{"n_layer": 8, "norm": "rmsnorm", "extras": ["capped logits"], "init_std_o": 0.00548, "lr": 0.00127, "beta2": 0.95, "lr_head": 0.0107, "warmup_steps": 557, "batch_tokens": 32768, "train_tokens": 187200000}
Each number is 200 + 20 x the weight over its row's rms, rounded and kept within 0 to 999. Layers, rows and columns count from 0. The size before them is the row's rms in percent of the matrix's.

# down: layer 2 MLP down (transposed), 704x256, rms 0.0491, rows 593-601, columns 128-255
# gate: layer 2 MLP gate, 704x256, rms 0.0567, rows 594-601, columns 128-255
# up: layer 2 MLP up, 704x256, rms 0.0532, rows 594-601, columns 128-255
down593,089,193,161,201,203,196,197,228,189,199,212,240,205,211,186,194,178,219,164,222,208,210,205,188,195,216,206,187,208,165,222,218,210,218,239,214,182,197,165,197,181,189,162,242,196,224,248,160,196,196,197,179,202,215,180,220,191,201,206,214,210,219,176,179,186,189,205,218,209,202,196,199,213,188,185,244,196,183,217,190,235,212,216,204,185,182,198,233,223,230,240,166,192,218,170,219,197,212,193,172,183,193,180,214,222,153,191,190,219,210,220,226,181,198,194,209,215,229,233,192,194,188,219,194,195,210,191,196,214
gate594,100,219,185,214,212,221,162,215,198,203,193,175,203,193,198,182,179,223,212,193,206,188,210,208,215,188,189,226,219,205,200,198,240,187,193,159,224,213,210,202,204,162,190,204,217,160,216,195,190,218,198,197,166,204,209,203,185,189,156,184,194,233,222,191,182,206,194,213,170,192,248,227,200,184,179,192,228,231,200,178,193,149,202,232,221,189,182,228,226,218,187,200,176,191,187,195,190,195,204,202,206,190,187,196,194,206,196,210,215,201,206,219,233,196,212,207,215,210,252,212,216,216,210,186,213,176,201,190,171
up594,096,217,172,176,186,220,194,177,163,188,209,184,215,189,224,182,186,241,172,209,211,201,176,209,196,234,202,209,182,197,180,173,230,199,167,225,194,216,164,208,215,199,197,244,213,206,182,200,233,254,238,175,194,192,217,179,195,212,194,189,225,195,182,206,199,196,203,190,201,218,204,233,213,203,207,208,213,195,226,180,217,183,195,193,228,189,197,200,194,212,189,191,174,228,143,193,176,200,178,217,211,196,195,223,220,162,199,161,198,241,196,177,211,186,194,195,200,235,211,189,231,200,194,197,174,186,180,224,211
down594,098,223,197,197,140,198,167,208,197,171,260,182,176,175,197,203,178,223,193,192,217,200,181,179,209,204,203,195,175,180,188,225,195,169,185,211,163,217,148,200,249,227,197,172,161,204,197,171,200,212,198,196,179,201,189,183,203,230,206,162,216,169,217,212,178,190,174,260,197,182,215,185,213,216,215,232,197,186,234,211,181,228,176,186,186,188,209,218,183,180,189,194,194,214,200,184,180,194,208,213,201,212,207,223,149,200,218,234,179,201,211,187,212,151,217,203,188,229,166,205,171,220,209,195,179,212,201,209,207
gate595,118,187,214,183,179,208,212,208,212,188,247,199,205,195,184,204,184,189,202,196,203,205,161,200,172,211,185,207,215,198,202,182,213,208,182,179,220,226,197,189,181,220,152,203,168,171,207,180,180,170,212,204,184,203,206,178,218,218,180,197,199,213,176,224,187,183,219,196,207,191,182,210,166,185,208,207,181,178,171,199,239,227,189,203,170,223,210,197,191,195,196,215,251,189,221,236,177,175,177,202,201,234,217,242,184,240,217,187,201,174,192,214,195,195,224,185,214,206,232,195,173,216,225,207,216,215,229,175,161
up595,106,181,198,192,212,208,196,179,169,202,195,224,243,212,208,210,154,211,179,204,207,202,173,198,201,197,195,207,218,191,187,235,213,236,219,172,192,236,204,171,185,182,190,218,188,214,182,176,192,217,223,196,203,180,217,175,159,211,194,202,210,174,180,190,221,190,187,202,217,198,203,235,196,177,222,224,184,204,183,210,193,211,190,215,195,211,218,198,189,192,223,198,189,157,196,191,167,179,195,190,182,202,200,198,212,230,211,166,220,153,190,185,181,191,212,218,167,200,180,202,217,207,218,209,209,222,179,215,185
down595,108,188,225,198,188,200,210,197,215,202,179,201,170,194,199,174,220,200,228,195,182,189,185,181,191,205,199,220,164,180,238,213,210,185,198,184,213,222,190,169,203,177,225,166,184,193,213,200,231,197,179,233,212,216,213,224,233,172,218,227,188,259,213,179,201,203,185,169,172,220,208,193,216,203,188,246,181,198,195,189,195,235,198,196,147,218,209,204,192,215,212,174,200,201,203,194,220,206,229,223,176,209,202,200,217,180,156,190,186,217,208,206,200,203,217,196,206,236,177,199,190,194,178,212,203,164,205,200,227
gate596,091,216,216,210,185,227,191,199,233,196,186,173,189,217,202,204,228,190,199,147,216,162,201,187,211,192,177,205,202,167,202,193,190,215,207,197,215,221,225,218,207,175,190,209,200,207,185,218,215,212,193,193,186,192,202,218,192,197,241,209,217,185,231,217,241,206,174,162,197,166,174,219,206,210,188,237,186,192,187,192,179,202,212,208,242,203,211,180,218,225,208,167,222,216,191,165,197,186,227,210,200,246,214,184,215,214,208,192,203,213,256,192,195,189,203,208,237,156,207,216,194,168,218,178,186,191,219,201,160
up596,095,181,203,199,228,239,172,175,204,186,199,188,204,204,214,202,180,191,216,176,177,225,208,198,189,205,208,180,205,163,222,200,229,191,210,205,213,192,182,206,212,192,175,205,206,198,220,174,180,177,190,217,207,165,171,223,221,213,224,214,198,200,178,213,258,197,217,182,198,204,182,184,183,202,189,190,211,206,221,229,193,188,202,172,182,174,201,212,240,196,186,194,191,193,195,229,178,163,227,165,225,208,200,202,212,203,163,203,233,227,203,202,204,148,195,194,228,207,198,162,216,196,241,200,183,146,209,195,174
down596,092,204,231,220,206,214,217,202,212,204,218,233,217,239,190,187,207,221,189,203,208,199,222,199,181,204,212,184,148,197,243,175,220,175,196,241,169,202,211,210,219,212,196,198,225,191,185,201,218,194,195,140,200,223,226,211,192,203,229,180,212,220,213,198,170,228,217,135,204,196,200,203,200,216,211,218,171,192,222,198,219,209,194,217,190,207,204,219,191,191,201,188,222,199,199,186,194,208,203,241,183,216,184,180,199,217,206,240,170,235,216,192,213,180,191,183,244,176,196,225,195,202,179,212,234,231,215,223,213
gate597,096,216,170,181,199,210,209,225,163,206,206,206,205,207,179,199,217,218,192,209,222,215,187,191,229,198,199,209,178,207,204,194,205,180,174,210,192,205,229,171,147,183,216,253,195,182,207,226,208,200,198,194,217,180,239,170,209,220,218,192,218,213,201,205,204,241,175,216,213,217,221,179,221,179,211,225,176,191,177,191,187,191,212,231,193,183,228,195,184,212,186,168,176,207,220,186,179,219,201,207,183,202,211,227,191,212,203,246,170,191,186,154,234,216,214,224,200,218,183,235,204,222,243,219,215,211,227,207,222
up597,098,203,183,182,237,189,216,217,213,232,189,226,231,195,179,218,194,202,166,236,216,203,233,213,206,202,209,205,223,159,212,185,199,218,206,234,193,219,174,225,230,225,189,197,225,197,192,205,184,205,229,208,179,242,193,204,196,235,204,221,205,221,220,213,201,180,202,216,207,239,187,200,218,177,201,205,209,220,227,174,211,211,166,186,204,211,183,199,180,194,191,220,152,208,212,196,176,169,208,201,203,207,209,196,198,237,199,231,204,220,204,240,163,187,216,153,163,232,189,224,198,208,185,178,234,199,237,168,181
down597,098,192,203,228,202,179,192,180,213,193,185,192,205,219,212,190,220,235,185,256,169,198,221,218,188,195,245,175,191,222,173,221,181,202,233,244,197,175,210,210,217,194,186,209,193,219,223,218,238,232,198,212,188,179,174,186,180,199,192,159,194,210,216,169,188,205,212,225,194,202,192,226,164,251,207,199,199,219,242,186,189,235,194,214,223,224,207,200,192,198,201,228,202,182,182,198,201,194,192,189,172,238,205,184,188,212,222,209,232,163,195,240,191,180,196,207,235,186,219,201,209,238,182,174,197,169,203,228,196
gate598,100,237,206,200,211,241,179,178,210,191,223,184,196,165,229,220,193,224,205,152,232,210,164,206,221,224,199,207,232,172,180,200,221,163,196,188,183,199,181,175,216,212,167,209,214,216,210,149,177,180,212,215,207,178,173,212,234,207,186,214,204,202,197,175,204,204,189,189,208,202,173,183,212,169,191,184,172,200,204,194,215,200,215,197,188,210,190,192,197,255,215,218,239,157,209,219,190,170,161,213,220,203,208,197,198,210,207,151,197,146,184,168,195,189,202,212,187,214,187,219,218,195,243,227,194,233,192,225,208
up598,101,202,224,211,211,234,203,208,192,182,213,202,198,208,214,224,200,160,180,192,213,202,203,211,242,210,187,200,191,207,225,209,245,181,174,197,226,221,195,193,185,207,175,183,172,158,217,212,170,182,196,211,208,175,208,180,186,172,198,201,180,183,211,202,209,203,224,200,232,234,196,202,178,189,201,204,200,201,207,216,178,167,207,224,223,220,217,176,203,186,190,230,213,180,197,188,178,209,201,209,170,194,171,221,216,176,187,230,198,216,217,213,197,206,230,174,208,182,187,195,216,205,228,218,166,199,171,218,204
down598,103,157,184,213,145,200,231,211,185,195,229,211,217,155,231,243,179,180,227,187,255,183,171,194,185,212,202,237,238,191,220,208,212,167,222,205,218,242,193,206,187,221,198,199,192,240,237,197,199,193,186,159,215,203,217,200,180,194,171,201,203,197,180,224,221,185,216,205,172,206,169,217,205,168,202,202,194,202,194,186,186,181,214,179,161,189,203,195,174,204,229,198,197,209,237,215,201,216,168,205,203,187,159,168,193,168,185,186,215,228,168,255,222,205,235,217,192,202,188,152,184,206,218,205,211,203,195,203,191
gate599,100,184,196,207,211,184,212,203,221,181,220,207,219,168,227,213,199,210,196,198,177,245,223,216,218,207,185,156,188,178,157,203,233,213,191,212,198,195,217,212,216,226,188,200,212,234,186,219,171,183,169,187,222,173,190,222,199,227,204,179,199,184,214,187,193,208,203,217,210,199,173,203,176,213,173,220,217,187,219,199,228,206,208,181,168,190,195,207,222,205,226,202,229,196,169,187,192,181,196,163,233,194,211,191,202,158,196,168,173,207,208,168,258,203,244,200,205,152,210,172,193,188,216,215,207,196,246,197,200
up599,100,156,209,220,221,201,231,215,190,144,230,256,214,216,183,216,214,199,204,173,208,220,207,205,195,201,176,190,163,188,169,200,189,205,210,216,177,191,217,215,160,179,193,170,218,186,171,230,183,188,192,199,199,182,211,187,185,242,196,211,188,184,198,207,203,169,219,190,195,192,200,204,207,202,229,226,190,182,197,192,181,199,183,198,195,217,197,210,201,199,188,214,212,185,184,170,222,187,225,221,203,202,204,246,198,179,208,180,204,202,226,223,242,179,245,218,208,197,188,218,203,197,227,211,207,208,214,185,209
down599,091,205,175,193,205,198,187,182,209,174,210,185,201,193,192,210,200,195,208,165,201,196,227,198,185,186,174,194,204,203,209,213,196,241,193,193,140,170,214,235,184,166,187,214,191,196,176,170,206,205,192,198,155,218,201,210,216,212,199,170,240,217,174,224,194,213,192,130,217,232,204,202,170,207,228,205,219,201,220,183,185,199,227,179,218,206,179,209,167,176,199,212,192,202,204,204,192,196,214,208,165,196,201,210,193,236,235,219,168,211,194,205,185,224,190,191,185,189,230,191,181,178,177,230,206,202,212,207,209
gate600,098,203,190,198,211,197,203,192,201,180,205,218,220,188,192,238,220,190,205,190,255,201,192,172,222,226,198,229,192,218,183,207,203,204,195,240,184,158,181,227,189,221,168,179,168,166,215,203,166,199,190,177,211,212,212,203,186,183,174,218,209,213,198,205,200,186,188,216,184,225,210,225,199,219,191,215,179,166,198,188,172,204,153,179,213,207,223,214,189,191,205,171,184,191,208,180,194,214,240,186,189,231,192,191,191,195,202,209,176,222,196,209,190,194,217,216,199,204,231,221,194,211,159,227,196,216,210,199,148
up600,097,207,199,222,173,177,187,236,214,187,195,198,224,179,219,198,218,193,203,203,209,213,200,229,199,198,213,190,179,167,190,203,195,171,196,203,200,198,196,176,203,176,218,213,224,221,198,198,204,241,175,215,220,183,214,203,214,191,170,174,195,176,248,181,181,247,172,191,184,227,228,241,172,156,172,188,197,202,166,207,183,188,211,195,204,236,172,161,183,232,204,188,229,219,199,216,188,237,209,191,233,204,212,201,210,191,182,190,227,184,170,237,181,160,196,218,226,186,201,212,209,208,195,189,216,179,226,183,197
down600,096,198,223,149,186,188,193,196,168,193,190,229,204,236,161,223,213,209,199,202,193,167,181,181,213,172,185,223,191,194,188,205,208,197,199,193,200,217,199,201,186,198,210,215,180,200,211,178,233,198,234,199,171,206,197,181,166,209,208,200,198,218,201,215,183,187,207,211,179,163,210,201,233,218,230,197,203,216,174,229,185,197,197,241,223,196,216,228,216,181,150,220,140,189,197,211,201,181,217,200,210,206,169,232,195,200,204,193,202,233,171,190,208,199,171,226,170,173,220,228,175,181,148,192,176,172,182,208,173
gate601,104,151,204,215,184,226,212,201,167,197,190,227,211,168,241,168,186,214,219,213,183,185,220,196,209,170,184,184,204,187,218,231,208,242,216,230,212,182,249,188,191,206,199,200,191,185,221,191,212,155,165,220,187,194,202,178,200,209,201,191,213,197,217,191,206,200,183,218,228,179,215,208,186,219,188,206,213,227,210,199,168,224,208,186,246,179,184,210,196,227,222,222,201,191,208,274,199,211,195,248,159,180,193,175,210,235,237,193,227,181,208,158,179,206,222,221,218,187,201,195,220,218,242,215,202,172,180,161,167
up601,102,185,198,209,184,223,198,208,209,218,191,152,218,211,206,186,199,190,222,198,209,223,177,204,164,167,189,183,245,182,183,190,189,193,194,190,181,224,218,194,215,213,182,215,204,232,202,178,230,203,177,254,191,184,178,219,180,190,225,204,163,206,242,171,184,222,194,197,212,194,165,189,198,218,202,183,192,230,186,184,193,185,191,209,199,194,194,153,224,168,219,212,181,211,198,209,202,206,200,207,201,184,218,220,217,170,234,194,197,197,211,206,207,211,188,185,219,209,212,208,229,184,188,232,187,211,231,226,224
down601,101,196,218,191,218,196,211,231,226,186,178,169,205,204,197,191,215,185,194,162,227,172,240,222,171,219,175,206,219,214,219,215,213,194,184,208,203,206,193,209,221,198,196,235,184,180,185,221,240,222,224,214,216,213,176,174,199,198,227,192,219,182,224,156,223,226,246,178,220,208,191,179,166,173,182,178,194,193,194,176,222,186,213,234,250,210,233,216,207,213,229,184,210,208,203,215,200,195,173,226,197,177,208,174,186,208,215,189,229,172,162,167,209,188,207,213,204,216,225,147,234,219,198,177,215,230,177,186,209